Part of a small language model's weights: capped logits, 3507 steps.
Each number is 128 + 24 x the weight over its row's rms, rounded and kept within 0 to 255. Layers, rows and columns count from 0. Numbers have three digits each. The size before them is the row's rms in percent of the matrix's.

# o: layer 6 attention output (transposed), 128x96, rms 0.159, rows 8-63, columns 0-95
# v: layer 6 attention value, 128x96, rms 0.185, rows 9-63, columns 0-95
# q: layer 6 attention query, 128x96, rms 0.163, rows 64-77, columns 0-95
# k: layer 6 attention key, 128x96, rms 0.173, rows 64-76, columns 0-95
o8 110:177145179167159112129124135102105113127163155119117136115093113165129165154123135141159124112132096133127194136161153140145131153105089177135170140100138111106156136174092132131112096107175154120140117160101096125129130102148117144142122149110138140140122116127148098143093082121151139109
v9 089:111156109121103100171127116128128135124094140133136082179139123103153132164095126158134108112117149116084121159110100140103126123126146147113194135134144110144091166127169119145137161123133128106156140116155116179126083068145115128110104149098132123151117132116162161136142161166159103135
o9 093:108126131153140130123115159121141143151108169097127157093124151118113085178156155176123113096110130120125125121128136125125142123110095111175132085130163143164123135090151111112134134121128118098110135122100109152165128149126174139160126139130105111156164116131119152144126142141048134201
v10 095:131129084128090124136123063128136145117084160102110113090130146134132103176151122114118141138153110177137145069141141188126103162142088093123140094109130137146118107085135139104128110132107123148102119132140108149158131156157143115178099117165127125107098116143129127114132137138087103153
o10 096:125132133148137121144124100133145125125121119109114158161149162140164137099165159108118138105113136139170101161127161151151173155110146152170126099156157147145043147159125158136111123155112152077123161113140132119134109124120132135130155123084137155155118138127114092110125156078172115142
v11 084:126130129099149108117115099184106118160113121131145125115118089090153130153147127142121114099140132128126152145168082143172135111152120079128142125067133160099142156142140165073149098106104112116106113127117108138093148125122149183155141090124113121141112108096118087094127093137144108155
o11 085:134125102134097164078112129078125146128131076125132154112099142097146132149163125128092116091131135133140106128106137132155159110119108135086111166178124137102113123127120091093134168123160126167108128126158104146086099133123079107156152142086155160119109093117097115140140154116127167142
v12 093:123120139150109112136130141100149111096114135138128104112107112125191109106190132097130093130177109170138153103078080118115104116095178111090122099136121113132145115169132119157124125132112138102143152133146158097171092130163116140120124113110098113085117102141174141114121135134159123138
o12 101:127123132085107138185132165166172142143145183083112110136121100105104126115138127100140156134111158086154120126109133142149120132088168141156137098124126133126160123141134099097120106089103138123129165116165134154111197130129127141094133139131152122191144120137117120103145136082133116126
v13 099:088107141134152116084183158107128138180149133164134123106135135128143109106147131142103117130168155135156151145151143155190127129131145094128122141150141120150160092164131158164104121104116106110136071151145158104142145181108152129096146129129161137130092092111131142114126114113089127100
o13 098:142106097095140132173128134126108109104142108116115129164157120115123177099113130106175106105109127135099130108087111124133104145132101079146173096131119116125137111138101140097145170145166124142114143193139132146118134136123119120099138151118126081115093150081157124078128089103157156115
v14 103:121151127142121125130138068116123134160119173095145181131132133084173133144127119142123109137128137132141118104164154112122138160161165172088129134132158133111118179124128083138111133080077154121156140127128099167149107173144138109150127088094123182128118111161135110124135129139112153134
o14 093:104121117162133146160140071126118167125162092087125115156121160172122112142101141163151127134142138136114164126111150194096118161097154118119093117129138146140071142128137135115175115159145119112076127165143165158084143146127139126154153153134110091108149131133142138106115130128131125110
v15 108:089188178112156087142146138130131139153116157120133118122156120094139139158149120138112103093158162137151129119126164111146132074138142123124175173110135103109150110136142118084115123145105148096155140139108129124147095114091128131161129108124132124181115097100142081094172126112138104116
o15 103:162099133136113137116155165106106128136143127105125140131117115135093157134142127145088124106103154149130155123120080124153147135127133107116103096143074101144079114122084162133181119144131132193148157160135105131115088142138127144131145172124122119136123107167157121103084115114130199125
v16 101:095158120143118127140100140115123113128112102082083155124167106141111132113130153143109103112085128113138121128121129108095140109132158151109158154130110175125050150160131145152128147087079144119178156088077146160113096111112106115110111116153133109114125128141167112130139129111111099105
o16 108:109132127159156107103139163113124144157153162117107089188095081132116099169113135171170130131146111114124125182094119159135102113124116131098176116090112148143114148088122103122095109156121129130118102132132144112155119098142096120145124108162092138127104145115136175130120155129124175143
v17 086:125117115165157124124163153175127113092118177088108138143150137144110097133134175175130118110158157109150119097114174194124174134128111159122109126134099090126122133113132131099096184124140118097140136136101120159121102107102137134140120117095124100082142104136097129117105122137162118113
o17 099:093123124119165099060125131126096096071151105137147129137123129110132136114115158146115134132124115134121143134133113121130155132080134127117138095082174116125142148124104169131151114122136126147166124119145083103135121094117132104138086122151116111150165160144124149087114062090140108183
v18 080:147158163108084115160135123116107104121130121072116118110159101120106127112131143139096173113105148130099121133136100133092149150136126156116148135113104142130089110149169126131115133170147153109170139117113109170113124070118083126132120156073159127168167153127115141069144143135143120112
o18 085:150150123099149162088111166138109113129130148117161142146072136116088133157117131180114132105122114142125136120118107127170140097115154097151156114126130118139109127124144121146126113095136136102135112141146135123135105117138113165127156124198085123099136128108122133185132145157111101219
v19 096:125123124132128141088170120103108199128115149160156136138129121120120148103091143143103141061153129103137100103112099121107116096143096134133135116130126129146108132164115110108126138138127154169070106143131107084119154179112118148139156140093129128126104152104138079167107121175110105115
o19 100:141128143122092120127096096128123144113124103145142195113174147138128099119136106103102100148084147163118140139111132095073143104104122134119179123153182137144098106065133139117141178153118156151133128136174134160104139133131094137119140111127132121145146145110154142151134146170158112114
v20 090:158141129149120098138110131145111163175163132124124188164107146098129183114120121151129121158143127153127156115141101138110161149118161141154055069140148145171129145093128107102145100119169120142122134115146119108120130125168131151155149094136160133131157093115118122152126112160105146142
o20 094:123149157112122155149129112077171114108132108132133108128125134150178073115130132121109176117129157080120155130150114127140115156128134175135111158139159128095142105161171103133149104119170126121140109162140156133134121130087111130126113186138152095125117177134124156119124139177132076135
v21 100:163144126142135065146127135153117117124144163112130117164121175110159128153158100113117135116133135141117102173170140126127107142135116144127126121133164119141145118108143105075113115112107160110153123097133126178093167138122115131127071104131107111109128065169167130170166140147131162115
o21 107:122137164116174126179121118098141146139072146146120095094113150137104135119133124148101062110141121124123148124102170143155136146112178115126103120131128116133124155134128130138129094151184119119090112160124108115117104135146108097124114137138113111144132154123051132103074113148144115169
v22 097:108121166130115107150144107164124146166127110134132124099146125097124065143113102105145088112150122142173114129141072108133129131111128110083056117124120165124167150178098118130107119139102124097164137102150149160169167148156130135139112135113133108126093128112134149144167110137117113147
o22 102:120120068093134135159131143095118103151161112114168055132143145137169138136167129128150101150110140129150138152121121175129089124153141111154138154114128138140132095104150125096129147135155130110143126129135109088115162130146091134107147122176121153145171133082116121107089156126145167165
v23 096:104113103135122124151127155127175111111129144130158146132160173100122108142163148136116096122153116120128128114140102099134158138111094139125175117094172117103135112129155122090140112147125148165154150145170209124132076092150139134113119100138134092143120101076128145097087144122108126129
o23 104:114079122119125094159129188100149166172154124107105152181148109114108139152149135115119108125142167126140150139067129089154183130111134132135102080104123148101143134113094102144124143150131105127128127112112079087150133163121104117158107143126124128109138143113128112127158119136133085160
v24 091:093125127093133112121120101076090182162134165117127067117115151122131149119118169145119113131129135113125062114156150132101096151131119137106111121136128107084128158124096097084110100112118142136161135091160117121100152103101106134148084123092129106163150159130129122140128094150133153135
o24 089:092096116139152134174102095131110105118154116145107143112102134144152133171147096169136121169114162132155154102119115114147118124158137106117172147099158108116179140096149153130140158084175161131145124104071168120116107129118128140119159155133129132140102107151088088134116155139129135098
v25 090:148154107149106160130104150153084116118138119120128161135138142136131110087108125121120162172108147142146123100140111105153106183132128105140169137114129052128104073101120106125105128144155117119127135142090116141143175143198120105155137144138112131141177106141095159145118122123154112141
o25 093:140108133145079096095149122138160163149139118134106110115154118148116165103109103141121124108128088106119092125150122098090160157116101146132111157113142113120158111159120126157146107123137139074127082158113134096137098069169124136104141106142120104133131137131146103150074156094114081153
v26 101:125122117091126158103135154128168118121100091145114102113146067136091149147178140121144128155147128151128173127125145134132106146167124147163138156180096135141121108107133146135115128112154094140108108106140156150090125097106139138098161145115145168153134141094133099194148111123082111129
o26 098:133119139131140111112071124117114117125118118166120129136137146095140147096123129108126157121123115139111134186129122118135151126112122152145137133173088145143088152177105137103104122087144093132143090110081129196154109127147149174086124118155154139120120120110141135156171090136099165087
v27 097:112158139147133106135118093142140096165085142133103112149177147105129151123134128132119126159136158112088115138127166113165163112138136077143130158125151126133150154073106125147115116155111181137131126102094111176161131119191119145185130139142123136118109138156084136127173114146131130124
o27 098:130115159118149141097134143103078142101116102108132098145145153127113114140110078139103111082160114125181158112168135145167119121133130100158068119147135113157128121115153166128165159140145110101089122091126125116150091124148122158107162113068141147124136149140124110093114118148136111096
v28 103:152150181063137147117154093107114124142157104156133081141099097148180149160156145126098115171090105160183146117131104134137123126086135111123080137135155152140145160122116112115102138110126134129167123107108119154107135123136170112125098114128093110124129134133143081118115108128102108140
o28 103:101105093129139154133061135128147133115086132127155145124111137153136127091149120118090117137173113139142095155125147190149108136152127132112122092147121156118145145140182149103160100113160071136139145150148160082152143104135073183122139132133119123134126109113143142136122118120120169119
v29 094:108109091171168150192147155110108152152109137108136127130138100162105165166099138137165184124118116119086143147132115130112126118073097088132147147149130130118114150124168175157133114125124119120100121106100123137155102179118144120145170115133150123111124116140155165130109163143133108119
o29 098:140170110149142149064092142134112109159116137139118110128148109131107069131118130144116104117135128117123134115132117115123132100149122127136140128170125156134099146141118107093132131191157162111142110167071165080104122115124141122131077110078089151128147128096153135074124104110119105132
v30 095:159082153126147140138139138108092134137119154144100166166103162142123151081084133107172130142089104180109106116139115141117162155138087163137135136178176141087121131118140123167137087125127103142113148126126132142091124108116133120100140092103151107120156153139124155110084128142124154145
o30 097:123149131129149127117108080161129102135149106105144125102117132114147119183143161141094127123163141107148153133083140146148128134139109146085125138132165143116151137159131150101123127112125142115117119137095160169077165103156130106158101192136090107105151095129157108157147117136106066151
v31 088:086096134108104096123116112152102111110155150078121149089118129142118122127124127202130086125134128099127101088101135137148128135114105087099135091107123109100110128127141163143117089132113164088190109105093094138156087104169120109126104151121126134125128131145096092129132123149142112117
o31 091:113088100184160138110110131138114121063135134118145107149104130112148164136143087157156173087138163149160132105153122109161192118129141109126157134120159123170152099118149117115140129143071158124115128130138109067143118128085134140156118116125098131144117139107139146152126115127125137103
v32 090:123097120147149137140156125158156111156100148136051146115079122116155140173111124115116142113113145154091126132128112139162133104110152180114141133140128123147071148154104142131129119113129142191132087165123136124152129149090084131122120094135144089139151131133157130108155142143078109127
o32 087:080172127100083147148132151136138117100148173132135138126128153145105116124169151145127081102133099079110145163132139136094124169163144081147078127112152145118067139112132129114099145135104146145107102137111130176123141120115100115138116149099114143107077120123128135092138114117166137145
v33 088:088101119136121093122124097145155108173120089114121137147124147090156124122141077107139095117128136164119137124123118130186139163153127091146156142093134144133108125148102148159130149141101095121175139123134103126081161103143176156136106113117150100167159149098140130098150131160095099111
o33 091:129111109132107145145132158130119129138153111081111132126125144141157179144148181102133125103160117098153123126113118134166138097139100105103133136114126144170120106134184128130144167136149121132102098134128137170152121161167132082123137156143091135073065140146127136097134178146118158156
v34 108:148121180105147121157121156142118146087156143185154113080111137148125135128151150160125150152105152181152195130129155148126130143142109114117135125123151134145120099169128113153140123106138080147106108139140119119146113133168121126131174154183089113176125162115092132148113132118124131146
o34 103:141092159157127142140091126105131079105116115100153164151072113117123119120153135072150116115114105121129084141113128122106143141149103137108089130182136142142160137187129131117139098094121173125129166178159079142142136112142143156132112117127148127107128137101157101147098139141133130093
v35 100:141089154138127158157119160106110089138136143109118142090115135120143127124120094151173109159113101159164153120109103183160146145139129139114118099113145120175139115162072143139160114117101120164102135156138162134150132134117137173168182109154117117089119148142112119109085117095118136125
o35 099:128109138102133158121181156146129116127139108067159115147125114106166120145144104104140164119114150095132128149106141114121114134118107108107114117139174158098118161177171089165128116139123150124135128146140124165136162149099112134110169100101125121139124104142155117144122064081174104109
v36 096:163127098112132121150133118118156147142172120131184111148153112138121132138135133142128128160129144150131158151105146110134113145158096174141084114181126100123173113159125134161090118106131058140109146129132128143126099095083131152135092115119166156125165191097130121119126102132107132122
o36 104:164103123114133129143082088141105102127127079156119113150123167130144113129103182120120106102145126156139140143171115133092139132138157148156154135124109167097130153140102143151122137106177144146155112154120117136169186137155161147102134153141108143119160095166146088137144103141093157106
v37 098:138109125118143135119091103160169095140131106148126098102135135123133109073134095111140179145138128135164148142146079150097113129097095104115128130120077148166114083146114135180140128109174093136105140110115119162135146159120138146086146122153117132163139088146115103095135150087113144134
o37 106:158164131129112133126151133139129110125129149143170087109079097154142173105093123061131092120129122174122069126136129134144113132085100162144106132110135132139108125153118075105106121107142133100150105118144093126130118077157166112112127156101125123125130139084124157138148130129158126089
v38 097:126152130141169144094156116135098126092118141149109131183135164139138117111102123168131128157139133114100140123164093117142166133087123147125108111119143059123086162098146138126139175136158140104123123150171144108153124140090129148102138103132130113148115120151140108069125173152108149090
o38 099:153133129072116117143154133142143091120097117121141219114141117138109140102094130164125105102129166167111137119133123142128113132093077165127079139089118123120137110121125114113159132146083133113099123140099135130130138130117112134148139145093113113131132147151141186108114079175123106155
v39 095:138113139120127152145112172153125147103148153136152120113096113138131164131172073141095115117078121146158127156107095158089115087162104175196159103151115133115117093112111131156157111149131141140150105114141151105127136123144079106107145121105146122102092128132125164141121106143146095135
o39 106:140133163097111132132102128136125156112115154134129119087135124120138123159180124139130141133116155084095106137057120107148175116157136115125159131143166163118115136108135124110082059132112147131078133122156129145140157112124162104155136119148154108146170165118120109154146118166124155091
v40 084:194106147121146177130142125144152099108162132140126154164106139147120143119104141099135109074124158145155152132170121119173117118127137143154124144130127148140081150124099151122123126134099160130135117160122140131133130134130129160156146130155126071133133192105155083118087108093176123137
o40 089:117137141117139103105081173114128156094147117097147119142109155095153114149125113071113112131111128136107086141089133121083128154131102085053124159124142125116138146154136124140102137115083115164111118134158138142123132139099104138124132117128094168134149074184116157115114154150136118113
v41 103:189072110118171133102099146106098115122134134120147128121133136151097113116140070124109107167118170129101143149105109164143132143087088156138109130147118107133133155142146142127120136154153148132076145121111115117140135162104127090182124146127119139086102165152168145159122173134124133128
o41 113:147143171154125128132129108163108103068113137144146136092105127119146115111110141106136111142151105119094136130148079131095111078133123129116139120135103129119122106158184133135104092158121130064131097151092093103106176121138100131151125132103123117141148132131083078118130085143122081129
v42 082:155127101135150141146124121112076145140168135096131121108148107133099145088138107122124111101090118151127124114113130201140155142133084101137128112148094094110101134131139162100089115098108090161129153151115143136157131111174152113139144162149133134131134157176075114112127106138129115076
o42 087:132103147108126127087142111167137120111102111122132127124097159134126130116135169095152128132141108142154140150149089143143150149156108110139182176089146130147141144139138146145147071145160150089134128145151138106134087091099115112154138099101179151088102130154151085155150118114094099106
v43 109:147109169137137157092125118117120128127151156126162194138103157140137155114124127143130163086089120163141123096128109131118117097088116137067113145101123098115106120153107080118131116106111108156087116139146140121175160144115110113122165164081095105106146142124106117122096098112142152134
o43 101:106128135110078127121123105164143157108164091103151138133057132148130123096121109120167103151120131116156122141108133085092133139145177136136142143119129138146147164119137146144144114104121162129138150160156110124092157110107113113147129142130159095132185067126153156146123112157157090102
v44 114:112135120115139092118158117108129101122115134127120132117118161112148114071148071111096112162108159134149134092154126123123152139120143103162124100120149137115138160143124118116144171144141146133191133132103114154164074103104166166152086124142135112152129163173105128109133186134141102104
o44 106:155082106107117116144132177168136097066124156125140169150118124132126115165111123118132118085171124134126141093140136165134119114109111138115086148081127116155105148148159124150163120133144119156141153114127126126138139126191130107141162097126098095108095194120119098131104111116139117108
v45 094:125149087172105132106143087160102117145123105146102140140098112171131156137116143123101114123095127155134110117157090114124109098123091130115162144135127126073092181137136133115099166126128158114139070121120135125111183109121133084113118168123166116100146138107136110125120115098176103145
o45 096:127158085136082101095097099123158186115117088142138152113125159138133101149138116141128114138134087131098094149099148108130127121177077100122161153093132160158128138099119095118122140081071091136089126101135143097128127146104114106133148144127108094127132117139129119123125167095126122143
v46 097:123068113106130139156163121116140103125096108158115157135137120180130103091112075069145145154145111131118163118097128151148086081089119087128103128115132108164113114127126062108150184130134121165100132120128106121138133155148149153133124140133131138146136126109132143137166135101148142135
o46 093:118157143192056108124081152143119114146135143106159115121142135131101149091118121081109116160104126109162137108153094131118111100142148186112107126094131091151096133157135141126120154136129093110140131124114131122130142129132123052083153102112153143128125127113135147129114124091133128166
v47 085:134122128064156169132122116115117113131144139160165118130168178106116133120154119149149154143135194081100121133130098084150120129175130142136105099172112114104137159120140122114146131125141111156093147152166141131111136147112121133137129089110145113125145156147122173130086135120125188102
o47 094:167080171101131126131107107134127110116111113137133148131097124102089153130097099100130092123130158134090165109178122113098103132119120159109078146136120127108153136094140136153132118111176166133124093123098168116117154118130107100132126144095142159109150130131101149154176097134141095075
v48 107:142140133116090145119144124098079125121076175117160138126111133127139139107163182083151114112139140131136103137107115146089114126109122118119114130146164119136090140101075128056096104118139122137097185135152115146133148134125149098104113106150148163138070108124126131117112156156125132117
o48 105:087152108132126100139119116130183136148108126108156113144128087175098107098122116127110135151101128149134156156086131149113137123116134110114164154116100153144117118125136165097119172153127158116162143138120134159171112074104149115195160139138114132136150141123087091144138122127093085099
v49 097:155132176121170188152111127164148126096117104138094161118151121108141177114108128112122134146104135191099096114155200103161113176119131130154159115122147139165140101100101103120166127155140139157124124127141103151104166116136114105116132131137141108115151138151126122102144138109144120109
o49 097:135119150115113147116155113139141165152127126134104143138134179167146156129109139117101137087130105086136143126147124160146126148162102131083091103137122118078152131130117157114148117123102149148097112109092141142112101159156144114140130100203108159129157153142111160135070110136137092086
v50 085:140138144112113159136114121104120186124123170144121118178110147123130115182113122140139114161104164105129140133134133136145202162145121142087122124097098151122114136156111075092091173148114140089168137149141114168123090159156143126166115129098118126133107133110132103159134140134126115143
o50 084:115116146108142113151155121111119152107126117106179153135116129104152137110167145182130097131113102127113101094098103120105087151131117159091076073131175137131117145121139157144182112152150110076139118133145132141117156122113115138140120087140120125131146137153160099115122184151084134119
v51 094:172093159134119150104131115155078144138130164110160168149065110132154120107150149127166145102073113149082111126143140120131125099122092107104147112099105082126089141161097140097113145124113125113160139156131128166139135113141132131112133113146101154105157078138138142135086124127118104111
o51 100:080146079116129102074138150181173154143115129110182125134125101114154158106106127174135089122124102144138126133132113136106157147162155130079142155152144159156144136142159117110105127149157146145100137174120133166088154108097128089142125122124153150146124114161141124131115141121146107114
v52 107:151120166151167153068136113160111159162116121127117137119128131135140109132115134112119167137110104106171109117091133123078109104115153101148140195075153104139146105124092126134143141110146129144133096146114179133125175151095113113128155131149118137145121120105150117133134149185138158161
o52 112:133144113149091110132157149102134135127174127130115138075126099149135110125109106122128122161098115182125114127129155114159105134149088118124097131139089148098103101110154169111106126136124107141124129159113126089078139087174153102130143129152171107169132089119166120144107135144188119148
v53 081:152115117106162143089069150122158144158116110137079106121105147131144176115141101120157157171156140101125160132141103132110115134122110123131078119138116107146161132113078117128151106153128159149143105120116113116167190137174144147103127092122165122111170145129132104123127124145154160107
o53 084:158127109086134120148115158094115144105106121155128123117123168129110137083133090130111150112123156128117134105156151119160142121127145152133099163108147159139135101106156115127147131128176121122121109129126188129140154121130128120088098118110078133167116145137097125139103085170159122039
v54 078:130131124085141177090079112160135136141167110126112103125125124132129182121071115125113112115125139145122119119140128109155112141167171116146138191165146110106153094101112119130145116157187122120112134158163139149103154132159107119133112129121065163138145115125150157139115099107113114116
o54 089:122129129141100086136136103133109161144112133151089125117150143113142147129108154160111102135088163113141082150126092120135156182120122083131085150159099137105143127129157098117113110086134112128136139084070136140095098142128137168105118184141141108132125133135138155151092173144094114119
v55 084:136157152083109094153139134204077119122114105132132101145103164124127121131169128140145118137149196081151105140160132118161134137132108144108122127113143156127096098123132136081121151102138107132181107136147119112133163087133156112128115128128147085093141141092106133105121153147133118142
o55 088:138089074092137115118120141056111130131096126096137149123118128134120167095197133112130142132158098109076112078109136119118112155110094132143123127098124126152165152143151153126127178091107137156109106117104116128143123118150094101168129147167109130143102154127122127155130149111140110125
v56 113:044134100130152071174130150123109116113156123163195127144124085121091134142177146138126117119173126149149139121123138109169153120150158106129112088094129109103116130179104121125116126129155113132132093120109119115113140144086144106128107135150117120141113101125141107139114084142130112126
o56 112:095131164128096155124107134134160101162164092134135156151125158132133148120163101158131115118141134126126112136128105129089101124111120150133158130155109145129177097133131082147151144120118137191121154160135111091138081140126151128094145131110142124126111151086111117060152158121133188154
v57 104:138106101140129106114068131103138104098133147089081121132134110142117106148140095097101122173145153123093127123095114115184129124104141156122167121141103175120123128067143126124146081105092135117141151140088117176082146112094132118137162140139113153141089160126152129136126116111136124121
o57 111:118107196155159165111150120127151151095125132148126125149079117089115145129120137125135159108170130120153108157126115095106084121133140097106124144144119108110061153130121094085083156153097101118106095121119173112130098114117114131125125134134134090111129104171096103136138125124115146159
v58 116:167165138151119102113167128147100143166134123052108148136119115124144137151116156147126107134132137085106116122116119136129133114178124147092136122112138124046110115153149167128108126136095163061165137124116167129156124107116128122141141161114094166136111137107102113125155136121120131148
o58 115:108131095148108119127132135080090149115112098147152118143121112118166137131117164188161154150127126159143164106124113127180126147146145091138142187128105119146128144115109129126116118120110136106118127146146077143123110143128103130133087109103097136118128110158174082172144155119119138197
v59 093:120107141175166189101078106137121119130146114113108117166099147157121082159107119102142128126110111152141131154159135142106147173086091123128068124119081156102171102096126106122128127117141144134130110094164113130129164119106128131128150116137162122118103103120149139112102126093161154133
o59 097:150183121068159163119182096124118115131141107120153133108130114100153140091125112140134117135146145140132106132109155118172114116151127143094138156107127149082112130170104126142119145114130102088132130098122150054105140182112141096128121156145115106146175136147105148099126132142118119097
v60 091:113104135103137103120141117128164140082115139102130140132145133127159123132123111109165153148102095156132124166152145152135155099140123103073119161088158144172082151147105122158140143093090100142139137118112128156168129113113141133139089105121100114087108172120097092076165134125153152125
o60 096:105138079137151148132151141107085129136135106131122103145051159124131121138171146119150109130137142151174085106107157165125115114099175174094122102106132145163118168105127141136140120153103158148132135123123120170136137119167131091167148119137115158133102097144126151109110101133145152157
v61 091:149128172150123170126124144149168179073111136144120142141080102069130144140167116102150109153102124150088099123121120140127156157089118139066168140137131123137094113116122121122140148110138144134158165123092120148151124116128108170066147124112101133122107117129126134142119125165121152140
o61 103:115127136111134162140155165156143131148124161092125137100100148133130113083185114143172125146129096126170163123132143105134130149148147159090115127131134141131122141148101115088121128123100113123075128096121119213123111093151144138168108105168142133127159123120137119117148121143102074103
v62 098:124144150162142126111120134114109116132120158138111137156109174155071121162122150120135110104162132128126103081135144173104115164136126068136114147130148115102142107118107148107132125106152134148098155135101069128145087125061138155145130085101109077149123125133150134137120138164105111100
o62 101:112106144114157112122131122153114061106136151116110149084109128110131083069155113106140126117129140139143200168133138127158173121112143147098134166144130119116101111117119170173136155162140127158134167129121135122116115123133154166126096143120090082145121126137111158101130150112112113096
v63 096:112143155125102048144110115127118127118107167161138099106119110079150130117121090157116081154162142106104144108102129131152122120116109110122115128145152167118192111132153131092161139127120138048150176136123134153121131114146142132123136126146103160134128129086128139157139098116137113118
o63 100:163090130162160107126124116092122134127115098093139124130114073107140142130133140124123143121132130128177164104141079129131120142146144124111101140138130116177125119110144096079138159160134105145122163067145124140142143137124140187105139171143150113129133150121079083125079111120123135174
q64 093:144137146163153158141151117129117157146118130110172126088131126097131127095099168074114100186137096152131107117116129113181108172139154118107152122093155124098159144102134111158175105125132126129142138114168140088156139128124103110181118118160144120134123127163153108131147127143081119137
k64 084:118110163083111131118133083114107137122097118155131128141166142131102107121121140148145132052150122134099098116155167122127131097077071111088157077155084150139107123171144152126116102129113123114148139113109091138130133146148161102091109141096142138146164099143148127121126109105133137126
q65 079:149123162149098142117122148139147144179120144164149115122115151132170124126088135148166108103139121126152106163141129124102168098126141140151095159122126109090071125122126131124114131127077107135149100139131115161054153122157114136108140134136121085105124123145119059130136100125106079129
k65 093:085114104129147150159126148109139130129126110127147133131138159120152130081081146123092100112117142114075141159110140183126142138109124119105182144091105160135142139099099089083135165120154089113087155109108128084187134122128107095144156127136121116141114120169128135137118122111131166130
q66 083:144110119145158156134152128124143149163137149131149131109098105094141136115093137104110137119104129146163112133098154113174107172154160154087155106141131170107147100116141118098180124167168114088106174139134130104102132136126140128145151128138086105115170119147112064155143112126119097148
k66 083:145099110158131151170139092124174157146155099135115125131154114136093114136103116068096147077151121114115088134124149127131073096140107110114122147114104141145129135087154164123140088146151174172106139129149092132167133133126155119086117140135164122136134131153093098119095127137146117148
q67 084:109147083105142096106134123169101114091137120156148106120145147122071117117133091163153127135122154153122139082149146112127136142112148088157128104142118113095141124134145111139136172138139132118108130146137131107118131095108150173131154116118119188109081169177177131122150122085103164137
k67 090:150148111140130158128144121118125165131080144117148148135127136133145140120090138141120095135137108112149110167159110182131096095119137167073111125139119180125109132114109137123171098139142100082153177129098128148116132173152121074133128138130162092145163124120154097156114101149106109094
q68 095:117090158149136132150144085097148165153103116157147125112140120070128114098129106095090107141109139137158090140104145088132085133137112104104132100120125142115156115117159168163152110098120156084147119121144157168105110096152135117147120147134126110116150104130079077145157123120095100137
k68 071:143156102102127146129114156119098109084144137116085082122169132129179120107111111103143166135089097109118143145125120110160103105139126109169141205121124104123121094086111147135120121138122139121096093125168100099124108127147148142156133157102095159143167124111124154080123126124129161134
q69 067:092112136136154117125119111182138134153146133139131125131132150126120075114139124136089059164153151120151138133118125097136156135157168151139154098141156141102120175137166099155163122148140151110124166117117112142121156114106137068125115120115139088089117141150140089180117120140085126142
k69 086:144110135121105149185106142106143168143124112150173136092092137160130112117119130066123085118159116147154088131112136164175067139148126138128084183120119137127121163104152131107165112124124099079113121129121133111143140143128115120130173124147165142121134146163115140142131129104122161141
q70 091:117125094122103108119082140108101138095125142107133115136129139112140169119128109073128136066114129132137108119146109120097136127148090169141154140155084128134115133142095149095099130098113170183144111182095132107131089092135088100151128148135084145123113128138131139136134179152125097121
k70 079:107142173161123144140142137125159118189121156125123128136101113126113139119116119107126119175112096113104131145137124059122136153134128158087091125132130142169143139130173099154144146144135142118122125106113104162111101094143143147091112130107159101111108162127156172043114120130108113120
q71 070:149149132144098164137122095083074136174141087165129137097180165104099124178145115133109127137120127114151129159146148095108132109118107109108111136118137129091129089115109101146131164063134135104154091115133163122152128111136135150134144141164095178101135114137109132118149103113145110125
k71 093:101115116112174119107139115125146111108166164098090108115151119140178154140122097121118147141162121091092086141123126131130162141069126131164203129141112134171153126110102111114114095115107130112095103143132110136118147166108075109123105119128091129151133130123134161103165139131106115113
q72 093:119154089093126145071172128146094144119118111118101152113180119094112184139112084103156162129136080130106147096151138120104144109122119096078133110099118111110190112126136107150121131124122132141132139158123098134163108140131131144133144145131143164147098125126144165096123123087138140095
k72 089:140133139128119132147155135106088123122161104130090148132109139058141117132117103121157100117147138105143116109141140149143138132141104155162157099155130138175138157147115164138131069090065099117151121128123127120110095148101116158125132087112171118096133111142194116149135114089124141110
q73 083:119136142134134146107100133145154096131126157123111150097134094125161106149193096117147143137125090085117148155150070126129168142115112130119113164144141113131102095146147065129129145158147089116132145154117137136117171132130109120113121116093159144120110127075134172126113184143166137122
k73 086:117130122153102085094102151135096122087129120117111122142180139068126125129106151195135140115100136132119150103123154114067137132142110115170157083127144100106154104126125161119118123140115189169124121146119107131142101115120127140153126120126108179130154168114125163120086140114117129132
q74 083:153108156125145150122068088159068117130147136156154100036157128175104101143134124125095092121118098132156099140128101164124126115110138138120128090150133115126118127112113165137132146113148147129182135096166143125125106137098127124120133104145137140147152152138151150128141118101127090135
k74 092:111139147114117125122138125112190145123123145151100130146161174101147131090093099129135155151147163097120155156132136114169165097108156098138130108126095136119149111115187099139100132111127164136129078141157128139061148153091112163105132134125107164140136108110114123104146089140144123120
q75 089:143139106141101118143100077120149123138099122177082123089129144139113163094130113080098140118108126207135091147136118093136103142152125146121164150102136135072113073145123143140134109135140164110152137094145175134138119100138107150134115157116120145127165114146119095113121134122105133146
k75 087:138129112121124184126119112103136130094166145088117149097108142128140104107123140117120090216172102105127102118117135120138150140116142142132146089112121144125147173105124179121133154112137110104109109123138103127165124118058129159160122102135106147087135158115149152086152128136138139119
q76 078:102126136139099075126123085094146150118119162128142126132125137124132137115114117112122126150135149177108146135165127121116154136118146141089158117096118122127126137128171145137119074194173155121132139174140162103101115115091117169157130112082111113081134083116131165103094136141160126112
k76 073:141119157135110121159106142147174179104145137115117152119117120133120124157105123108130172148126165136173094154160155145155151117110142138103145142099110168161113123208125147130122085105126120142153137125131123114148125091141117138130127141116124188111113126166161144084088140139172115149
q77 095:125129167121116101141118150153099155146142160167122127087123144117149114093116123203087133100177138094139085130113155141112190104124122126129115168167149111135108114129147160140159137103151127110157113133124126142134137134096146151078135116130090142109146158159087116161135154130122112116